Each number is 128 + 32 x the weight over its row's rms, rounded and kept within 0 to 255. Layers, rows and columns count from 0. The size above them is the row's rms in percent of the matrix's.

# layer 5 MLP down (transposed), 640x160, rms 0.532, rows 68-81, columns 0-79
size [109  97  95  97  94  94 105  96 101 102 103  99 108  94]
[[113  96 185  84  81 127 130 126 113 174 133  68  82 201  93 103  58  76 166  85 143 132 125  51  90 142 115  87 108 147  77 138 104 121 139  82 132 153 117 100 124 139 146 125 199 104 116 121 150 161 108 171 127 100  84 140 145 136 111 157 145 193 119 120  95 160 201  84 123 117  88  92 144 108 125 108 101  67 120 120]
 [104 163 190 128 137 135  77 138 137 134 134 120  57 153 128 195 118 109  61 106 105 152 145 130  94 151 183 133 140 102 167 114 143  70  91 150 115 101 110  99 153 148  82 115 122 134 189 117 114 225 159 123 117 140 112 125 166 106 159 138 131 121 102 132 111 131 164 149  89 227  70 115 129 122 144 111 165  95 102 146]
 [185 109 183 135 167 121 108 131  91 100 141 138  94 143 148  93  83 142 118 209 117 145  92  71 115  25 136 139 156 139 191 164 151 165  83 140 172 132 106 111 156 146 124 132 115 186 166 138 129 171  91 124 114 116 150 127 158  98 189 115 134 137 105 113 124 146 136  89 126 131  91 125 183  87 165 120 129 137 147 129]
 [131 130 111 122 147  98 126 159 127 116  92  94  92 137 130 162 186 115 111 203 147 144  93  89  96 120  79 108 136 129 129 162 113  52 153 100  49 157 105 130 146 174 105 164 101 110 137 173 168 162 145 199 143 166 151 110 169 128 128 110 186 129 209 116  94 139  80 140 173 113 143 139 164 105  82 161 112  69 132 134]
 [165 103 137 130  84 129 107  65 149  75 147 159 152  98 106 133 178 106 109 160 142 102 140 106 117  87 156  87 146 102 127 197 180 160 184 116 142 141 199 126 134 156 122 123 139 154 125  93 135  99 129 122 207  65  79 143  71 126 127 135 109 141 115 189  98 156  65 123 127 123 176 143  78 101 104  46 123 146  39 112]
 [109 112 103 123 196 111  93 138  94 122 141  87  97  88 162 124  69 131 196  88 127 134 150 129 191  87 134 132 175 114 124 129  51 131 178 103  65  88  96 104  87 144 178 140  98 106 168 103 137 139 194 111 125 180 131 100 197  72 129  84 106 122 103 122 133 120 181 140 102 103 163 139 107  81 108 133 151  96 125 135]
 [170 146 128 163 130 116 146 136 154 102 106 176 116 152 102  94 115  91  87  87 116 101 174 164 224 100 112 128 116 125 165  94 115  84  97 134 147 187 173 111 155 177  72 149 132  72 117 176 160 117 113 150  86 136 155 161 106 134 137 103 175 146 104 186 100 127 158  91 116 149 116 123  71 102  98 100  72 156  69 126]
 [147 103 125 119 103 112 156 167 125 157  97  91  75 140 125 187 101 115 138 159 126 108 183 174 169  96 140 105 100 136 168  92 161 129 116 115 133 117  62  81 134 133 168 155 151 145 111 120 134 200 125 159  98 164  82 138 127 132  79 103  95 142 134 154 105  98  66 142 140 125 151  88 115 173 158 106 163 100 100  75]
 [147 132 139  78 140 115 140 104 127 156  82  84 196 132 166  85 188 150 102 131 109  81 125 172 156 155  70 115 139  79 115 149 116 143 141 126 123 100 119  86 147 143 115  81 117 147 153 111  60  94 143 105 149 154 189 129  80 158 153 178 103  94 120 153 136 126  87  96 125 107 103 135 115 140  98  70  78  99 103 113]
 [116 121 129 213 105 136 103 115 155  78 103  35 172 129 162  68  92 141 124  74 125 146 115 128 103 144 137 157 198  86 134 141  54  94 154 122 115 107 111  75 139 152 190 164 125 167 173 156 111 166 137 100 175 163  33 192  95 119 152 153 134 131 178 100 125 169  73 193 108 117  98 118  95 120 134 154 126 148 132 100]
 [116  84 118 140  75 126 126 172 125 106 119  60 124 146  75 120 149 103 162  38 123 148 125  68 108 147 111 126 127  66 132 111 126 128 133  95 158  89  71 102 161 108 132 107 121  69 115 123 134 128 140 147  92 154  93 130 185 115 155 147 165 131 118 122 111 170 185  98 184 110 119 155  54 116 149 123  97 149  37 146]
 [ 88 115 177 136  41 104 134 156 125  91 122 130  71  90  91 156  78  86 113  74 102  92 114 165 141 176 166  81 149 132 164 139 158 131  99 169 110  88 141 146 106 145 113  98 213 128 106 104 131 152 137 140 139 123 142 139 113 126 166 145 156 140 101 113  59 176  90 163  60 122 106 132  83 160 127 118  87 122  39 156]
 [163 112  70 133 129 184 135 141  96 146 162  90 117 120 160 114 119 111 190 150 164 118 134 147 140 161 122 181 121  97 106 137 119 133  86  96 148 116 135 150 132 175 129 124 144  58  87 166 146 133  67 128 140  92  81 125 137  86 123 140 114 166 120  80 154 126 156  75 150 197 117 116 145  90  62 124 101 149 120 111]
 [134 119  89 160 103 129  95 137  60 141 148  82  83 141 128 128 123 165 120 153 133 138 149 146 154 161 185  64 146 134 143 155 158 140 153 136 123 125  64 121 124 141 132 115 136 133 119 122 118 140 163 172  96 141 153 121 150 155 118 144  95 121 150 164  46 145 105  86  75  90 100  46 139 161 119 144 185 118 155 135]]
# layer 5 MLP gate, 640x160, rms 0.261, rows 69-81, columns 0-79
size [ 97  94  98  93  96 105 104 105 104  90  89 112 100]
[[150  79  97 146 158 175 104 158 108 186 112 124 140 117 111 136 117  91  92 104 126 152 177  97 160 132  87 135 156  46 155 129 107 103 133 145 121 169 112 122 149 120  88  97  92 174 138 110  89 194 114 146  95  89 112  91 167 100 142 113 107 154 186 113  63  77 108 149 164 191 128 108 117 113 117 137 178 175 126 169]
 [152 167 130 136 106 124 100 133  73 151 139 145 138 135 100 132 152  68 100  96 143 137 137 168 135 156 160 166 156 157 126 101 119 125 137 158  74 162 181 192 198 107 100 100 152  86  92 226 149 152 163 149 128 139 138  96 163 119 160 199  62 141 139 139  61  45 119 152 134 140 160 115 137 138  99  85 129 142 113 107]
 [ 95 145 118 129 105  65 125 173 137 108 172 145  99 186 123 139 121  92 143 153 146 117 196 183 102 104  92 113 123  89 151 102  98 151 139 126  67  85 161 158  75 152 132  80  96 111 110 114 189 162  95  85 155 114 130  97 150 188 100 164 113  86 176 144  53 134 107 135 166 134 123 143 112  96 119 160  97 113  49 193]
 [151 104 156 105 128 130 180 132 135 120  73 131 152 134 146 121 122 218  73 111 149  99 114  92 111 115 101  93 212 104 124 101 104  92 145 128 164 175 109 128 184 125  68 124 210 112 101 120 134 171 126 141 101 132 111 134 115 137 218 136  81 182  70 127 192 117 130  97 144 171 100 158  66 103 131 186 127 101 137  83]
 [122  85  95 176 112 125 138 169 158 173  85 163 105 173 148 146 174 166 149 113 123 147 165 124 148 156  88 118 121 198 153 126 151 142  57 161 142 148  95 142 144 145 133 124  78 117 102 102 113  68 138 217 167  94 113 126  97 150 121  99 155  84 116 115 132 132 171  52 131 113 100 129 142 145 153  59 139 169 118 146]
 [130 157 154  79 138 149 128 102 102 105 142 149  73 117 162  97 141 117 100 129 133 114 152 119  87  51 194 148  78 105 186 101  96 120  83 122 125 189 125 132 121 127 104  92 118 146  99 162  58 150 180 186 103 130 163 120 129 169 119  93 174 122 101 106  90  95 150 106 146 149 104 129 127 105 153 167  99 146 179 100]
 [136 118 141 143  83 132 169 188 155 140 144 161 145  84  62 117 101  55 121 160 134 155 168  63  90 183 162 161 135 138 109 111 124 109 106 141 130 131 126  64 178 106 123 172 108 166 230 179 203 137  92 144 138  92 126 147 143 155 122 157  75 116 151 129 148 118 108 110 183 102  76 173  94 128 132 153 116  70  69 171]
 [119 144 148 143 155 116 105 103  81 113 137 163 142 142 142 137 151 107 127  94  96 140 128  39 178 117 213 108 143  96 138 157 143 109 164 131 138 112  92 104  61  89 143 138 176 130  89  80 131  83 200 140  44 137 167 135  93 142  55 108 116 148 127  97 126 110 141 103 109 128 192 149 179 165 191 117 138 114 164  63]
 [111 123 149 134 113  85 169 189  72 127 128 123  86 136 137 109 119 106  96 145  67 119  93 115 168 154 170  91 138 119 106 121  66 197 130 158 152  95 134 150 184 132 113 166 173 161 142 141 104 113 134 142 119 106 137 167 113 121  99  80 130 119 156 186  82 136 156 155  91 142 196  83  96 110 119 133 111 102 120 133]
 [138 101 170 188 174 123  89 108  92 105 104 137 125 139 164 103 126 144 104 117  95  47 140 227  95 146 125 159 114 146  93  73 134 175 153 154 144 151 126 179 166  78 113 129  81 125  97 133 113 100 128 113  77  81 177 128 142 111 147 127 127 135 108 111  76  60 116 118 175 101 146 176 133 137 173 103 136 111  80 173]
 [112 108 160  83 112  97  95 109 170  63 149 117 190 180 134 120 123 124 119 173 148 155 173 219 124 116  97 100  98 126 174 103 193 157 154 203 112 125 111 143 128 111 146 168 110 101 132 121 113 111 160 110 122 131 147 103 124 102 169 153 115 105  82  54 126  46 114 121  99 102 128 156 132 216 160 132 123 141 141 158]
 [ 96 167 118 113 132  86 146 100 101 114 192  86  96 133 162 101 111 183 136 131 131 108 101 172 146 181  81 150 130 142 170 136  73 144 162 205 145  87 161  95  94  93 135 128 140 143 173 103 128 113 179 154  90 121 187 149 168  99 161  85 171 131 148 171 117 140 185  93 151 101 115 114  63  77 161 156 112  95 129 135]
 [140 105  58 132 136 123  91 168 145 131 152 163  89 123  87 134  91 150 145 129 110  93 149 124 124 104 150 105  47  88 113 166 128 145 125 127 130 116 138  70 128 134 131  85 120 146 160 104 160 201 144  56 178 146 106 143 119 167 120 113 155  86 185  64 105 127 144 119 158  53 175 106  94  89 156  78  67  96 141 139]]
# layer 5 MLP up, 640x160, rms 0.282, rows 69-81, columns 0-79
size [ 93  95  97  92  86 103 104 100 105  93  93 118  92]
[[140 102 105 111  97 205 131 115 113 147 102 128 202  83 125 117  84  71 164 111 138  92 158 178 122  76 108 180  81 212 118 115 108 117 116 108 174 115 136  82 115 125 137 152  87 152  85 133 103  89  87 133 145 154  97 121  62 139  79 129 158 108 133 164 135 154 131  94 159  46 142 134 138 148 137  95  90 139 133 115]
 [ 59 181 112  37 106  80  99  79 160  98  91  99 134  95 129 141 153 155 156 103  87  77 123  51 147 197 111 176 125 148 121 107 112 124 108 186  77 146 101 154 118  87 106 162 134  97 132  80 156 121 146 143 137 171 124 165 111 127  37 146 109 130  92 107 136 129 146 185 158 103 142 129  93 211  96 158 172 158 150 129]
 [ 95 115 115 103 149 154 162 157 206 130 106 100 156 118 143 100 100 145 142 124 155 144 145  95  79 112  77 124  89 111 179 123 138 190 134 110 129  96 160 151  79 163 145 116 112 145 124  95  95 125 101 118 131 123 165 147 129 121 159 146 127 148 140 132 144 130 146 104 112 116 119  52 111 182  44 117 129 175  90 109]
 [147 152 132 132 135 135 107 152 141 190 101 106 126 135 113  75 159 118  78  88 151 133 168 144 118 131 107 187 181 120 106 113 112  91  76 124  55 151 144 167 106 116 181 147 154 152  79 127  83 183  90 106 127 177 123 101 194 142 137 163 179 126 111 101 210  96 135 111 159 108  84 103 137 108 155 147 126 150 188  93]
 [139 137 165  96  97  93 144 140 153 133  86 139 119 122  88 124 175 114 115 209 165  67  93 102  94 172 137 150 152  82  77 163 124  69 131 157 199 134 171 125 121 154 113 101 149 166 128 150 173 174  82 129 114  82 156 141 141 122 160 157  83 189 142 142 169 159 123  70 166 110 137 122 176 120 120 158 108 123 132 118]
 [129 130 112 101 134 120 124 134 128 156 146 147 178 156 143 182 161 195 154 163 109 218 157 116  80 116  78  69 118 110 113 132 147 103 137 145 109  96 171 120 105  97 139 181 101 155 178  58 110 110  97 166 184 112 123 178 183 110 178 131 143 148 140 100 150 184  95 136 134 188 124 131 112  93  92 143 122 135 153 119]
 [147 108  90 131 120 117 126 116 120 129  79 146 174 100 113 114 144 124 138 143 183 139 121 100  93 107 111 111 175 102 109 142 100 123 135 120  65  94 178  79  98 193 125 117 101 145  93 146 109  61 174 108 112 133 134 147  96 148 137 121 168  92 140  84 158 135 126 142 133 111 154 154 202 191 101 138 128 132 161 152]
 [135 175 132 112  78 111 137 117 119  98 111 148 117 105 124 134 123  81  87 129 108 119 101 155 106  84  88 184 125 123 123 131 137 173 139 104 112  93 112 124  85 118 163 141 143 123  97 156 115 133 125 110 140 123 148 186 248 110 135 146 168 165 151 171 186  88 115  97 156 159 149 187 160  82 163 140 112 110 128 144]
 [149 147 140  93  81 173  98  87 114 162 147 106  97 140 129 152 109 169  36 133 184 103 142 155 108 142  95  86 144 180 183 186 109 147 120  77  72 189 117 159 143 184 152 101 106 146 118 143 125 124 152 125 149 106 141 122 133 172 130 121 108 121 112 155 160 122 119 154 137 138 186 130 147 165 139 123 211 107  92 162]
 [150 162 116 114 207 114 159  79 143 152 148 165 108 113 199 110 111 141  97 146 140  76 176 229 153 100 105 174 111 179 153 125 128 119 133 129 137 184 153 164 153 220 147 153 118 157 140 154 133 127  94 124 106 173 186 112  87 128 107 163  98  88 114 123 177 128  96 127  87 121  86 142 165 121 152 119 164  91 145 136]
 [202 142 128  56 208 156 146 104 121 128  88 119 141 128 138 134 126  95 131 174 173 146 119 137 102 125 126 174 105 142 138 154 138  93 192  99 174 125 110 106 156 171 173 108  74  79 138 138 148 111 122 133 163 184  96 109 113 165  98 141  94 139 123 113 143 135 166 135 194 121 196 131 152 142 131 136 110 124 176 120]
 [159 107 151 133  99 133 149 110 185 159 138 172 130  69 101 142 123 106 150 167 140 143 153 155 142 134 133 177 148  94 145 125 106 136 197 134  95 116 108  68 153 157 157  92 150  71  95 145  95 180 159 131 135 126 111 186 149 145 139 176 103 123 140  73 165 157 155 151 166  86  98 124 173  79 149 106 182 112 111 177]
 [117 141 170 104 108 105 165  75 115 152  96  94 162 135 151  80 135 137 171 175 129  98 154 156 159 117 147 231 148 124 157 144 105  97  83 139 122 161 155 126 184 120 116 151 136 128 137 118 174  95 144 178  72 120 116 109 131 110 134 124 188 116  56  89 179 134 155 165 117 112 171 190 174 147  89 133 124 156 111 197]]